config = dict(
    attn_scale=0.177,
    init='normal',
    init_std_down=0.00335,
    optimizer='soap_variant',
    lr_head=0.00342,
    dataset='wikipedia_en',
)
Each number is 500 + 40 x the weight over its row's rms, rounded and kept within 0 to 999. Layers, rows and columns count from 0. Numbers have three digits each. The size before them is the row's rms in percent of the matrix's.

# q: layer 2 attention query, 672x448, rms 0.0684, rows 0-95, columns 0-63
# k: layer 2 attention key, 224x448, rms 0.0589, rows 0-31, columns 0-63
# v: layer 2 attention value, 224x448, rms 0.0775, rows 0-17, columns 0-63
# o: layer 2 attention output (transposed), 672x448, rms 0.0676, rows 0-17,32-49,64-81, columns 0-63
q0 095:520519519541547465483523457530471528519559448579607475499531510490564478536486531537495480459496500459474473451567555515469490485498443468569434499502498494542494432494571517499522487394459505
q32 095:479480446497463496413431501450502481510466449476415473497467460542474425509574457422538488497452534554511480612538505490469457525473512513572421481496581561494524508478525558494550490504497486
q64 111:418491478542469531430558575483537456446391483523434532424460494527534522496523413515441542509519526507503545534575463584452464393501470515497519488583460534508459493491503515475481520519454501
k0 097:520483514459623472501515502550458541430530455529473482585362500475531505530463478440527502483518546481470463477526555424465503487506472497570477464421520520469486478475499463471482542438484494
q1 100:456526499569474491537405480485544541517493471484524560538600477500473531440461553523505489487519506621492522496524501466538523541544565514449521540499548466517444512473479480441434397464542599
q33 101:589528499493559571430541464457432572538551533503474462455465582451503581540474454465536591536529501457462515458473501493521460503511512492513488552519482473505453464468511484516437487527360525
q65 121:510550443496437486528510621575504532486520570492472496495484497477561517525474519502545536457442533515475553554505523466512477457449444521525485495539571418472462466512516463514522442519526407
k1 102:515512515437451534501467487445474468513481507513452515425466515519482484492535477567453443508544445495531491497499483465459497515472478495438437501479476527529490522558531456526495523524489531
q2 094:491528511414494481476440479518507624488518433477483477475519491475481506477568506491523516590482500422544548538473487512506521526559455507486481498492512511447512555509391524466518487528465391
q34 098:448509489440487475482553519536438575485509556546444543507466497540524483519484526438547470395556509538447496529558508453464448517543437516513484497530476495486480480521538545514525484449484513
q66 107:542495510497450553545583453504491488491578553523546473508516560520479555542496499533415497450533475532508441494531486537501531467535491464508517533468466479484502499460465472527453545432498417
k2 096:471400462530508432489499534449565445462507497491513503416520541451481481539446499544507539533515511489538484473498469438447380494437470482526444523436510527471494506493582499463512488533452535
q3 099:495430420505467499526520523552454419552553503521561516480492551527532506594494491541484463493457458470495482470452495481479524451440483510511490504492426541509518457569562536495516571490413479
q35 100:548556500475543495549442536485522569406466479469584447482437517538429515501496428419492501556503497536480500491477464433467484454537451484504462482496505532502497451504472485483582578452509539
q67 109:421466554458452445539471484469514512486513507496471541415491434469488509496519470467517539489482487478490522469509513437514425538494510585514516504518536549514413501452460499498485514528556477
k3 102:563494507505532500483470447459524519511510427570502444497475440488512402491417491484483449510513566548492519499516524561546489505550479459471506565485521427451472495462548550548461487563488494
q4 088:536525476584506535531516561470543504546527479538437409520580562545496516523586495535492447540504512505520574450448589495499449486496524412476475428506470568507573522528499503463480555478556463
q36 096:467531520457417528437531455477490509547496515493581512431484435554525554469464533544567549475477427548528465495562473505539494507474556464496446504454525482472515516476389573501458509570540508
q68 118:475479434553530485562507496499500399547513463501500517364427456494451518550453497481496528478569499506475471533570464526461572591494522475487481512525376505535492465500574576549504465527466480
k4 101:467438482500617459494510526569469444518530499462516455441495496467506457447501473517405461495546535487477586552489510467515437530465458496533560535516594459422502428483549503529437495482447566
q5 095:454543445523553444533556471479506604509502527529514521482459452502484520444467447439482526494482524503491444462509490480461523523496437533463488479515509511525477499514607454477505475487540485
q37 094:537486504560447475494505505457430518455565485486527523457538510468512532451457513503471587507413519501483529572445472495527531481462544491502473520443492444537515551517453498415553469497480505
q69 117:521510488567489578538464491540493511565489498529520468468489485479493495517434442553550581478527538484506528455549513565461453510524434501558461484463480546479482454442558548434553488476540455
k5 099:533503503463465496517406531470531439469483520444524512550539476521535482489570524495537454501515487497497582472487528410545573554515477531477547590546431552444482569534464543536555532406469506
q6 094:473519543482504504495470462447521429408491427496454489551472507512466510518534455534501466438488532491475523482488534512486475474536479489481443426441540531535564505474462523465417569561445536
q38 102:481452480544496493475464545512545476517503446540556583463491506490499481530462552453631506483500522553502461529487484486562543527490483570482483508474465488459449482565574457532501487524497439
q70 106:513438539482520490548531571518549524487514527501521491389542503530494524525516576447486475513476466439560501524450551501451584456536482503506513479441460491506541520534543575507516441439532506
k6 101:492530412497510526440538482476523582493506605481500546526448442525531478482470453566473496501511546415470507510488548512607466507530436448466557526515501532511453442489516487471522546560519486
q7 096:485479454508518506565483506609456545490496494489478544512527434495488470488529469601485448467510489420481441496561537491507504493485531572408515477502497517467522514505511429497570457488504499
q39 096:477488557519534518489566465481459579552473473487454522486445531507550567492514520468570466475432548486495492497478479470490447513579516478537508517441531468520454537507490448532432515530524477
q71 116:482526474516446534462457490527559516501511548450451525498558465511498532401440507458506519491508518519452422458513487468544447520579460466524517513494569545493498528562462501511462536490472442
k7 101:501379497526450599508506532458546480531524494505629492591494444483513528497498485470490422576518529509532547503545630500551482502457508437484463544524512487474503537440545491434487460526564486
q8 098:502578421501489471561601502531510463545489468476459507551500539501538464436452475504512468528520508509523562548483442538480438492473427541478539471479542494450531525556480538470541509525550433
q40 102:492489508479517511470497518501488562505437519569494439507568500456549437539547521543458525482516446463450535428440502544479527490454517522501430520470545466511527490512500564518487549577468497
q72 132:538489599488496566463536515498551491473439498448456475422509536453473548489472441472460535530487561460514456525561469553592574498487491577543434512573448521536547512467486569513448549480455598
k8 108:513499444494487523495498414485538505495538435489500521520482484481499473504445490533464511464527476580538515547566549419525494502510579475488504533514503489493469511525462514522446486474523495
q9 095:454422493601521542625510500456513484554467467542498444475566496511546493575464582472467516560544484469493493475460506487488503507533491472508512495495414493455479521556439445487450454434586576
q41 098:490532590493470452535453529416477477539538574493493510484492548483527500445504453492470487487504488466505405498512498485507512516500484550574503483524515547471504498579450455439517470569453430
q73 120:441509449519565515475452452575496455534539499523540500496438514546507554512505504524487475405405498497495448531458537470521499507478519522482426488460497518467425465573571524459509504445467495
k9 100:515506461430481479546498535546484565543452429447596533514531416495521497510539511497491473538555514519502511453478483410445488503504468490474528515488542496585452550548592500552443563460517527
q10 102:479528528473494504470569457429535590561490525516416539532483515530492520480488445482478433552511527499416484508471541519588430475560553563541560480544526465546507493471533532517493463507506480
q42 103:443473484468520529501526430517461460428526444444552514547478496495532509486539466514517461547415457482431503490462511449554557496595491493447450511513511488498491473488407506525610532447513506
q74 112:528502603490478451441505462475525473478412587477478509531507570492553423522424555451534540480509457464530480481573440448465502552472466539516477531473448504502466538541515504466573548542491565
k10 102:503616496487493571509488444531469484450518448534599543504502441442501533560458512563522524487507513455561580476530464449494530489480538525476501465503542559596501456430570518554450550523456444
q11 102:443450550523431454567461475518452498546529475451457550532546415486542446537519554506517510448548493545506499522534410502394522568520488495491561519526490455573490540551471510460562507494500544
q43 103:503462552544521549511406464442547505475460451587535556500482501463528530461489449506461429494500438519502493456478560468454542502542418469552482492469504536517461438416441484541557530512523484
q75 121:515479451462473513538540450542577484477445492457597481541476533455493447498510528463578582485510527401468521468454492493452469547512576515511493534527452507518456554433485496553498550518486557
k11 110:513538549485469497464452486409449481577505499552529459470523487520511541588528472529494517413468503471484462536451493478510491480479479509550496508477521497531505483524526502506452547453498468
q12 096:500417502530528520571410456530498434556493525497534513518522462485491452543563533440502535461398453516477484551476514534497478510526528524525491473503543446536454492550502548496429506506553472
q44 099:503516504516432552519467469385444520514465493493493490430501569532543477566527437440547475550581502483439483499433530464487547538462480416551471486481480465518474516481529507483517520513516415
q76 111:493491536448465549493517520534521527494499522423462462478563448447422532482623545479524423491561428532464484494445512505459493483504504472565466491514514484507448477510470497531499395382467511
k12 101:514437496526472515494490480475474405511511527557528532488439525567494432447464490457425523474509568515469518485561547512540502491492553535494490487499550503444485582575454428496490522553478512
q13 094:523568519484494487519503467499490498491478535508543450460507494512459481443525493492463414508517443414401406462495464483447555546508508563557491425526450473520547481500522499481525526530489494
q45 102:549472493524525517563502589493491553472536515506538512534510567492432421461534549485523475465499467454503490485525591538509504488532527507467501526529533465498433512504485456536476467427474517
q77 108:531528450489493492474532532514477608512479535506531508537512486461445498498503487481526539505500562543489420496490565508507440482526462481421526541552511498474530428510488546491481456584468440
k13 107:512478535533494509528497520570417471479539572515365481461518497421519536506527463612479462527550541506479545516463525553539498484538462503571529449476488511438505522527426531453528508587489503
q14 094:521512512519460571548562560532593480428492464478524521509542495498432470517554544517494557498521492467472484532510515460470506507421488461481516499468550449505431481547482421538504484467433537
q46 098:424486471472451479511457497455495512492439503471499524490502452507543429548471521498459502450505544463537458557438450490542497517550469538600518469539435509454511487473495456526510474490483533
q78 110:497458426530502500479516520486482529441466498522501497560475595580499519476499419518512549499474511498499451505468468456484517456526498546505466564537483527520444513463519524540497542488531426
k14 099:458552514457539485513509533458475495456509489577581460525519510450504477417500508439492475523517456541438538458499498495510518515492508457443468514473486459496523427467584575466482505458540532
q15 094:547513485530472551434488520525455579472577513581512479478449462521502499525581537495411501447472470457535511557414504507520462445446453538491472478458571582453498436450518507467535528570583503
q47 100:485501495520538471533407525520456486476501519408530507505518451479501501528512505503581491485456553480496478533498515478389539531563451484523475455484521560508474453455535403556412502447464446
q79 117:442532498427485484515488496458509565462467546465553552507450551454585425549499539484547489468532530523434478518467523505567523413481471557449503540521485461554518496553531599520531463524515580
k15 103:575508436513486484521479525442566447502417558519547488561504537551478489452482489513448445438467441546592497409530480509519512538473549516493476475532493532513519580470454525486506519591489489
q16 092:555471454527496531537468416497521478518482509468435499508480496474489566401517521527517535469533504450480491472476497427520492438509544514490466496570514416585480520484510478492508503591545507
q48 103:514612511516496489481508439486549488485429454460488503480551483438478500449450463515517495496567471476456527527483437406578503510476473543532539459537537609533508509478430510484518540468499514
q80 112:445485529544484576470496494454508551517493472418507513478510527522460496527536449482475452488434515488524475483488592528556510506506572402506442532503495443512584415571484463517464539419478461
k16 105:543437450442522441506529506474561492511531554476536511489506525504496417528518571588463473508464493497504493495506536491460440495529552416539502530461518481459473506511539539545524418429522562
q17 097:414456493483532394511583469483467488524496489534419489595487534498506492534568455473487427445487490526522514505474585531546549482513461524473544425469440507539452505545485538466546438468425528
q49 099:580506499483435560616446439429516482485502462541512542517491511492500511548498524531513454505490488532531473499558488522455461510482496486525486472461532482493520532468458507562524490516467406
q81 114:580469517590439507536454481452495480521513552545522503482457501512478539495632530503496488447478516495500536461495539536402543472456511553520487528487464418539507572497495519513474523484488497
k17 098:491540465520602439485470495562447416496572500478564535521512507489525498501480498498477476478453454557471541484522474454532446490524492521528497559460516460514528423521538467457482375433519497
q18 093:555447511527529456491499521585542477473560495575517558532563455510576470527468562511400608435413539568438480471554495482476503476481460595547506465459517578560537470375498472496508452487494460
q50 099:563413462485517582562515586464467505515468473512519490486527449526497558445434448437496481485556478501474537464476604504539444485499484515526596441432453527551520513513447557550486507465491586
q82 113:504516398562438488511477504517430575464499569522577524495475529525481518471622476566578484491486527506542451493460474500460489512558487478450486443520479487459483475436509490518537486484518520
k18 098:478550527513522495488431531485461490457489464519540507502549503476503456473535500576496483502615485451509530556517524492504521512509510498431456486511567509467493505491459509477532543500542495
q19 103:509545475521516492498539453562548532554538475539490488430533461521491454568606480463427506465499470514544468525503521438550539490459472507564463507564460421410473566433492461493472518376461474
q51 098:508428449463521530493537505418454557475493497452416531522505465547572613463500571476495498490464503477521552510488514507521472505468521540418568464485487492544540454454530544435475502590502558
q83 116:487470542484447548576492529499424509496492528464544523502478484457491503500519531476501444560508555477517563473485410460458444515524508503526474566444485537520540440490499544515538508480465524
k19 105:413513532469453474522518506493525484507494468518522496534507508507499543440517441553495505505525549539517427497461581508496472548475499459521431517482503534501417509534472453521489566493555529
q20 095:483490547574513549513511559488420511519439553555478529530515519543513543447502502469532474517525534475524470481435558535450463432456527462535468474530486616458453466489438550461492553477535484
q52 102:538475517484544538462479488556478498425537549549487494435507440486467547586496481509486565516411555552568464432469545444459571500538499524540458439455508449500578542556438531478458502502500524
q84 108:570486510478541478542513434487453514461574486484469490543524480500452420574516483524557433527528426491457434472463537472497529408431407495547514494522565519435488521548510432484463484505515452
k20 099:549535511476452492463495542491514440498531468462589511573497521561441493501520502586547454479477510534493556587506438598557408474525543487463445502428547449477555500532528507575484537437501526
q21 099:526452465547531443496443528554462538519511551466527474559554546489522486465471470493543491482607570455549490529429438458603519583447482477487586463468558545443509515507459546501542508497471454
q53 100:520536550481445550453483478507490501402484531493533517599512524502552527481447527549536510537483543544416505517484561512551483483507476524469456533517503497515493522530539501485518543527460555
q85 119:448522533499438504489562501552520476550451432527521421489560478461455449462520536477421459457424527505514584431508539521467590498500524495503570494522526481562458418548563449546547493496448437
k21 105:481495431423537500420468499430494562531493461507346488471489559537453409540532449488417523567560443519459528471476481486506514454505483541490439522494505462566380468490511478440423428523556528
q22 098:491520557424486478514470447519470551496481463466430423573546508502508562515551535507474561451551457553424405464477467517433500567562454456562507520489496449459445503550507453477497492518482519
q54 107:411450527454515528579542511495575531471477457435528554567471520480467565488518488558538446480437466483483489446524495463544570477541528506531454416520455571495525476467380522511533532489456498
q86 113:561521425496567529484451490562466557607573516484512507501459471507568496536432446517582373532540580481533579478504504578508450521430603524472551438442434513499498442492503467500596500507548508
k22 104:513448457573584541557489480567481513530521416512537526511523481471506471490417513439504516498513553529513506452502493494532492566433492540507561477523511401479440499495461453464493514515472528
q23 092:507445486493485520552470470532462554569440464547528510504541538500499457505530531532608487470537526558520503493453478550460451506479494494502504507504537508544538499565513590489502468482539523
q55 092:431503545516470420514415487509464526497492483468517519538489493508520515419462531486489489563472508556478488533494558464503457501565470516499506520445510572609468482463572515505476514518486507
q87 116:422436544501511506528576482469548499439508491493557461488567530561516510437519464446501575537553486531561572471568535545523521480424576539412523452517485478497431524518503490525553476475505528
k23 104:459463551497557474452598487533472501529493482534486455570526527512526487523368512498479537472476554537573572506469402501557433466506521480455550519452456473436518474524503483542469519471408488
q24 102:501569469525492445469496433466464467518444453494502392551513564445518473558467513541563512513521543544428517536491525470467545460453512538523449535465491555450436470491528527471492553504461453
q56 094:553506579546532455485495488583547532578522526526469549517499568496514525556593492484509537475466475510527439487522517477508543526472543510480430469519527496539486467541508414513577429481442461
q88 115:498535477473560470509524495462558539528552573496528518528467542468462538499480507593452518523576483467524496478501495516466458563460562450514452464502433537448490647496522565567561497457509563
k24 099:506497474485497552498512488516461477625438562512484520436574474480459543471497534466523425440560508505506502448585433461568495510545499506446514492532507473526523484555537468502510522401507549
q25 099:481449540459488587538491478494533536486477562499497461540475527555456495481511576449560493444490501527495527471550454495494540502448491521503502495501469473564483482474603483490524538491515520
q57 095:494463522446475536466514468481520518415489487489557497539536455517510486497477518509509463523474478494454518484531443553460526417504526539510457490584498537510513465469503485523526567491529507
q89 114:533515536595487476517592530507461436444568402529517484481524451559519482432526497507474441524456477442460511504561485479479473426490514491566470458535495556458458557522504459456462563547555571
k25 101:390470542444442503506491512484517448501533545512495526477478539447524550496517475522491505479475516551504414549563575549459574485567498457498478576506498477496417561500465519526562473491469552
q26 098:492492434473532526523524478454543502565477526588499521492604519551481537497401499494447510551606481542527483420570547456507423492538540466565467509514460515512492589508463492540455504489455424
q58 097:492512500478490475456527488493398483479498442513481549569513529511566492510525526510468478491523535452541467505494513481524597533474504561470510482532489485526462509420489492464543512498595503
q90 113:548507461466511495528488529541547465507520493568402424482576392591475418502535526509590497537477500532550454544491458485525477502460602494504496493478499483469507563529551449587481488508500544
k26 103:467499530586438430483544517473545535522430550423549441471439493393490510476509552493556490464422566556460501442497479535521480482525468471446512517467497562562411465551458523491450510463489458
q27 095:459497478560477505417465536493466478604511510544507502535449590505557467571431496476524461494424530496430493473470554460514505429515527509535475491514520482498462431552495500484471457457541531
q59 097:497578544543550518478530574495475522459570550555482565436525425445439524496553473473489486472551526481514442508507502539509461559504536470542454506534458502505512536483511506495562528476575510
q91 111:555446577480419447569523502529398439449539426458543502468433551442569516481596507555525522467481494543496453464567555545430466487517505481570498502454547478445498534476544451447457506456497504
k27 101:538527507402455522421512508419500530492492518471553487503537500516572550498479523441504512529452534464584543559449536511520570420530490530485539510512490517513458470497535557547442516418486499
q28 093:491546491477484515498627474446520460458462560506444525419602479490520452486383510433461519526437404492478471446578427463495481532548490507483489496515440486481496563555454503565490602467462544
q60 097:493453499496546506528538509535413475500555423439506440541472468474459534439563501508491551552529597562513386468448521521522461543457445457507517501446501521483518424483461544463533544475492484
q92 118:519521600411468439452399435490513440482504528521484475449552528509499478509537544492494538472455508417492480457512510459504528519424514464463479489523510420460528519470562567493490501538504539
k28 104:521546521530556491425555496501483494473518506519500544490476504533498500447515546430505526488570394520493526562551544496438487456509486579476399449493490515498460483534470527516497538496481474
q29 092:511460486460527527518480516495489439474489468496555517458580456455529479356486518460517513515560513570496429518430493472528458451442508536534538593434493464415467503472514590483477516504504464
q61 099:512518512464494530508511500483490572527523503422468476388523503515448442509506465495500504507552493501482514439411529479516465488535475464436530511523514518478432540447436453456531441510527514
q93 114:576481500474548469490501499528512434553554444547523476536472505496563522521459549491466496486503463480502494550535459513517542446473547507530471495572460461577456474488534462454449534432512508
k29 101:455468484553587435549494503488459501478558498480516553558508488588588479571507570450525528434547543462515574530440541525423467562470518492514440456449469476496448449535447484548493502533433429
q30 098:542452495516482566478553510447522503461425457519556454555492468521510472484507459428526504509522525529495566511553538551477507466473545491466523515491433408515537562478503516481486560498516433
q62 104:483515452481535488445469505484437481508454576561519491467527497517509497450438438498472453525529470487473553480536553491475507558492507557481425529604525502580493501494483438474478531513505524
q94 112:457471447482531487506536522516446485467536489512481566457495529542458412498555521503514574487467488458523460447418478488573409496571512492476512490549483484475453448531521461511539407508541480
k30 099:506523469453490507562513543469545549473512506461489502458467459472489481496521601538527542439544532583454511439506520489515577453576537504506483497484484545534457510446524523495454505524453527
q31 092:501468526491538437581509490469505590518572494459518505519498499457450509506399453463471495484505447573540496449485627483523538524510476483447584507462523555445580529479499543496483556395492538
q63 098:474556442514575468491494581490453507436540443447508513523452562488629446517544557493541521508511490466488487556535472516553462537467480624505587533467507554500537510428445560513498458538497453
q95 119:500467428450476480491494537508504428513488455477566533511540510494525474439590506530515537476510474417517482545540467504508443553465535481478571419514515528534477524549441525541533418517474448
k31 104:478521519516475479469506483502491445487490524463433505444448498548454509463531428505426486503432544473509479444474430483475574477483489496525417498560468459555483435548476547492535497481488521
v0 101:409505469565459427499512460526540484441492565506465520485549518482478491456409427532457516482544517449494434524530520503524513460483481527519460551470498461525469498470476521545466486495438440
o0 104:504466482467574495485476584440500444478427463606556579490490406487517463575532502482489560499431394458565519501489517476507471480539502438477543506484469533436465469590523527525544478538520508
o32 106:490504545508520557554459506526522525537509523452517458460451468543494512508565505490531510464509526511482514484518428530502473504459516448561492438532490526483471545573513499521470477468525590
o64 105:524512548486494516440473445437527529529490477479490544570508568482464530453537517445488477481546554515543505493428512447497477556522512506451498531571496519589472468470473485506520493472507525
v1 101:425481551456422518468458541541475466507487542503479499514485437563555466498452505500462447505443451491516606450508564461438520449474505427480561517496465467463513515481459472606510494561454547
o1 109:539547560381531489485555450445499598478559478519535561483480494511475530496510470590518521422525512488434446537539556559499452479587477535529471508524505517507530471490519466444463546401469464
o33 116:507519491544541545485530500445547488488539461515535464449507503491495471534462451536575486518561535454507504455537505549467502505537503578554423434494526477496452506513502510457482464460485409
o65 096:504492502544524531537541468529552555537562472486467488522488525502415473461534428390475450507469469498465474459502458462457548510573465540386505510424520527511522454492504498457473495470569500
v2 097:460496500564491531548477540510515493525454476507480451491505470539430395502514461439471472510455467522368454491490490491506546566555468438451459460535519490404573461471454496415535532526504497
o2 107:459517548526505520528541499530491481428558578473437517469475516500565497492437400514460491480535495530415580456535477468489526454512514566587513505464539512531512508545473522549503514497487494
o34 108:533500535482440455494494492588517579479509446518478451550498547514473545477514509531532505437552492445561526526504510562473455525547406538561491496487495491491457501485493467555458497517478580
o66 099:550488461454576505526492514526478471530554484571502407498518527507559488504509543468467500521556485514535496590489471471472502431445530472516433530527518520495492497496485475541537530488481480
v3 092:514499542519535568469483553483500508473510495466555530501509512503504506516579593468435436555512379539533509513528563487555481525496519515491446520443504469565540416485522540530466531527472440
o3 099:508533522453543438504447507502521511472470460540486471515491538535477534555510435522536481474464519502425512513439525473430532534506429460573503545541556479471446496422501489509511450454462516
o35 100:490445458520501502527486477498500440467479502468431570525521516511443498574521511525478534512521515483522394545498457403423517532502467543532552490512482529473463528544506530477498466508521574
o67 097:488498525502495477513419471550468540577489490598532475468448499479571430420507494491513486475538542449518593482544524538584527443531438547515573526475539490519512550423488477593505506477476472
v4 101:525473455504507485580543510525503492492456500579537475467559553474516511473537405489455571475509507467544532533454554488456516582451517504494506453504480444506485368541474507445523422471541484
o4 107:487564486440512513478489480546558482482556486476502475545466473492549458550524544565493446489488496470507463504479480491491517490545528468500446581521512542479478561435569440488509527521484521
o36 105:443473549591552493509537478453425503494470443547513497559544414601505480496488557445602493522455512529495483486533529522532561446461459488497458558503458514439498521564493474520533541493527506
o68 103:561504489475468574440518451488516458477452491461476457485559477558563517550457516494498464583561501454520475507553456535445451469558489517500445526496471473468510531459506556518491519517491455
v5 099:505518479432442495512503517463534504526491479492472450446502481489511603531496468493502462535495594522559444521500523512451472392492512479488499541457413436468412451522493475474483510565566468
o5 111:513532475512558468550507555509488449476521498547528541499519560527497378561464450492446547483459435447515551460525474451530513570449519474453499490589570528518522558575488480577520480517460515
o37 105:478545508517522446460382446509528465518523517499549548589509472468486494473578523439470507503559517476468462492545438479455513537519416502529529499456546531484525534460509564539493490468470473
o69 105:430466523476585533504504510434520525486512473478504542495542534487549432543512503514469494515588438463485465497498516556539541543492472500464530507442579478501464498472524569495561590442493487
v6 098:493464494496561538481481421440552468544526510453506470439503547528472426468509497484463504521575468617527546572516526490451476537509516512498529523508488432511500493494558476547525446550467462
o6 102:576469528430513502534557466564523578498461505510506529538548474554488447527532491522505522466485551496447560484494482511472441489497487509514480468479459571524535537436521552553506429412474505
o38 103:446502500524462423446513564557501506485437449538449562535512451512529567518490512520492491459391524460444426461460449535462531533445476526459475463479452559522497535577479494469480553521543513
o70 104:466550508541525442562504483485467514497504442549531477487519522479571518591481486462489470436453482467551424455496461561536555595481501418557484486500516483523462455479537476499507549513536493
v7 100:577590565486439500473434536483549423550483441474466526472532478463529510430562540521501479540452481494536412514548438485529458499517501483518486506502537530467504446514488480534506466518477443
o7 094:451457430530515453583550530505558567498496559462495457542469478525520539475501497534538466467489478459412560535511430498482429524404442419487576511507486444528494531504505461517457506515522506
o39 094:481510455505521524516449434488500505483545440520516539463479521460505508529400481559418500541470509499462551589483479572448540459483504517504521505538514503497524544414458554466552426522540534
o71 099:489430535524503467484560498498488471516571460499470512481520474516543453496509458568548512453533488491576503442554500472474545521497481588495488508521528457490484441495474425500519532462525435
v8 100:464516549568630475543527539505511521389576568514472496530460474439493505480568498574433438429481475569586496472512526466532534588489460513478548490478498524460524521491533531514503451561581509
o8 105:491518524388427478432481504534491506564483521503458462504568471479514513460473484445547503528490507487541512539453429469526441525487508414537455474472498495440431465533432502546538472545530491
o40 109:535516496471459533551519518555477501542448505488465532538536431503490600483538534433546447535497569473405518474500486520530520535513520499556461504496485504532480442507542466470506534507490429
o72 100:521481540497494453481460527484484473504505455570504529493459519546514528441465570495512509432545424440463463484525506519454491471517551539421563553530436448467541516528480481472508509475438489
v9 098:542529479572501503508533480519484535486507488428499518483421438466537562485525552479588465520523585499493582491453446445545528548466423524394438497558566512541487458531522497548508537441513538
o9 098:487458490469496504511437472509513469485497419511501525560497542534386431501439484550524542558531526518504418563521492490467504472493503492525502456451472468497511433503488466484507441514531464
o41 102:463525554472535471469476434529503483475463589495451515518485416507561472507544506506435482476530438550485474475502527507528502448458507540601463557464438518566492601500552535448413502469544563
o73 107:477483461454476476522531530447501538500511455582538541518561535525501531460465467503470519495528465478579492512498528533552484551531543459478512478539518448502511530497389538501537529464489506
v10 099:496499496528485480458475474469577566505529478518498507517515479450476575530487459528492498475512484548461458457589524486499426464530564469573520501500572461497484493551423469555516509555525509
o10 108:484488454537558539501548588566543514515581561487493539503467554481535503488505457513471447469473453426527481545401419472480558526476424459439496532503473467483484483499504541422501524473521442
o42 107:486397420425484482534500458557551444460462501455525436433554510563440502517520449514552475495500466520488516457529536535510510469536498536529488520490546632532467499541497554451451531590445521
o74 104:561502555473476457512550522448421480498524472485483433436472519554495483501527510470501569531496539538472476499518504517501503521487473557447536509522490474499458481509531462522421531414585540
v11 097:511507451552564480504498590568390496546503486456510501511458547439528503492551527421471554538549481461594412504564480526514460554442549552527472523500506521450472454558482530552494436454527474
o11 099:517506444441509525425475430451554484517463528500556541505501467498488548500522519509538499542468483472547489483403556432437551536529536510534490488485494495506545520432441441476506458495479484
o43 103:593502474491434518544543375486546468472494474476546583544529539525496505556467509542496504551479521482417450484487486557435474512529409561514487441488491480484537492488473551457558475536564558
o75 104:483527518510526398555594531507521502398523534570531453429449478484508502456501480530514478476525488533465458441475616539538490508449544480472564490572485506434540486446456552499514488478546553
v12 097:577508454471518577526501495464538513525558482467529435404494465528553546498545466492495448468523462484468521467476464440509519598460526532436492519496472448514478545460467510465426574537501489
o12 105:530625507538526448430457507514448461439429530533527543516518579467460472548550481490509558517513529523545459518443520514536458408539492516543495521502515564472467485510495508522585491441526562
o44 102:498339450468488543476512491449524526516478434500507558499450464494419510505501537525558463511575559479525508554637542507479520471534499498444487507479492571511550508525546485486479497470461480
o76 102:427516583583529564539546551446493485490499533479472400526594538475536487434528531461388499395492522494519435502524509483509553499480542457544500510457613486482479488548479456516467520523468402
v13 102:515522521553503515405449509496537495513460422516511536465481508454472413520453571510505466463471457543489539506491421500505467508493548563448558513448533491459497567478486429454491513498502447
o13 104:483489474525533517536415514519443499467518512465471437474474461489527527525469437465502478473540525476538563459463553504507482515478522490535483477507489528470531483479520545574498583522530524
o45 105:537608456528521543568522495527517532550543464493487490463511510473417484498514549439467485563389528496481397469544528461435487483543462453494500517505470444455436441484422455496506477432506540
o77 097:518473531470458494474492524411512494488550493512446462519489499485490539467575511507492580450572486491485497454584526474511584414412484544458449470513476577582450492503492568471499481512460484
v14 097:525503501455499376478513486484513526462439499487421536497548457538514500527504522567498510557486531501509499479461500497451480487560444493524516543478538471450445450445466500488448449552445543
o14 095:476557453569583511508397533522461567503542497532525529461522478499576563545506391548490525469440481521491558507531502461524496542478513484513523497478487497561430549574507538526478513549441559
o46 106:531500572487435561501489501511510439602545523479458412557472540425502431477486531491464465539465454509500490458471517566547467476456512459471487490500483525493508553448516447526593496439551480
o78 107:487475500536520516557556437497495542457490477449498475534508479479508564461504497481463524459508487556467517431568514488521513458503547504475507529496531489479534476487486585432426538449550523
v15 099:517523502547530536547606521502476500488458469495513537508530447553536561452483491475461533522459464469496479495492516557519502523529454502450508459551511496512522481549583388413515483496576459
o15 098:505512530517459534467515458526461455488559489448477502603505541479549484442483510536512508488497502544488567470438574410509451436485518499477531511513523446516574526553443465484516430523570530
o47 107:524553477540523463435549410420500455494433494499542516446506541462459496478478575501461481524529538527464513508533444429530450490454516497503524480455575477525518413398470553494421502603459484
o79 110:506450507464529518480448615508486529521545539496604471409509497454523521540544469506487475524457470462488519507484471540474570503489473512507452465611500488476505503532480420551475535453459541
v16 100:541596509469457487456458541551508567563510444504550549555489531522462484437458485486444498532501460465486485500453551519527358551582586514452551530507485570468509494437484503553498489521392537
o16 095:483500521498514513508467471515483535452562495534452539527580505492500501517510505520456493536507541522505489530601448536462526565443481460492500503463424450511501478525546533427575545526522474
o48 103:455444486513518592538519500508510520519489492510546560461487474518526459492535486539561517478551488432475452451453484489497554539499533515500547482546566495577449508468459429464514462498566533
o80 100:494476435614465476513519497457536433512473445482444465470474584487493497446532545443498512503562502496551514554522546520496479494486504537490484473514517439463528525547477514500438431559527488
v17 096:452574552504499457471564550508582443554502455493426460519486466437496429439489563501516494524512478553558513466521512556463495483503458520521553557514511498509431594490553469480519457525495510
o17 100:485486490519537495440577450550435550508482556531545533520501491567429508526558446494491466560449519492463538535516421465503520503511561485512508427497532525483569460484491495489489446454552492
o49 096:489508484463527493486517502540440436507479411514466462498543468545540546543441547547505485540582471516455529456561503533570504536516491464456512492461471459478568492525427540528449539444501487
o81 104:596515501475433548503490524463517502461428604518552465557570550478488451499536516486467519449424506484498449476475481481486499497535470523424488483538534463528438476498477490532495460550521531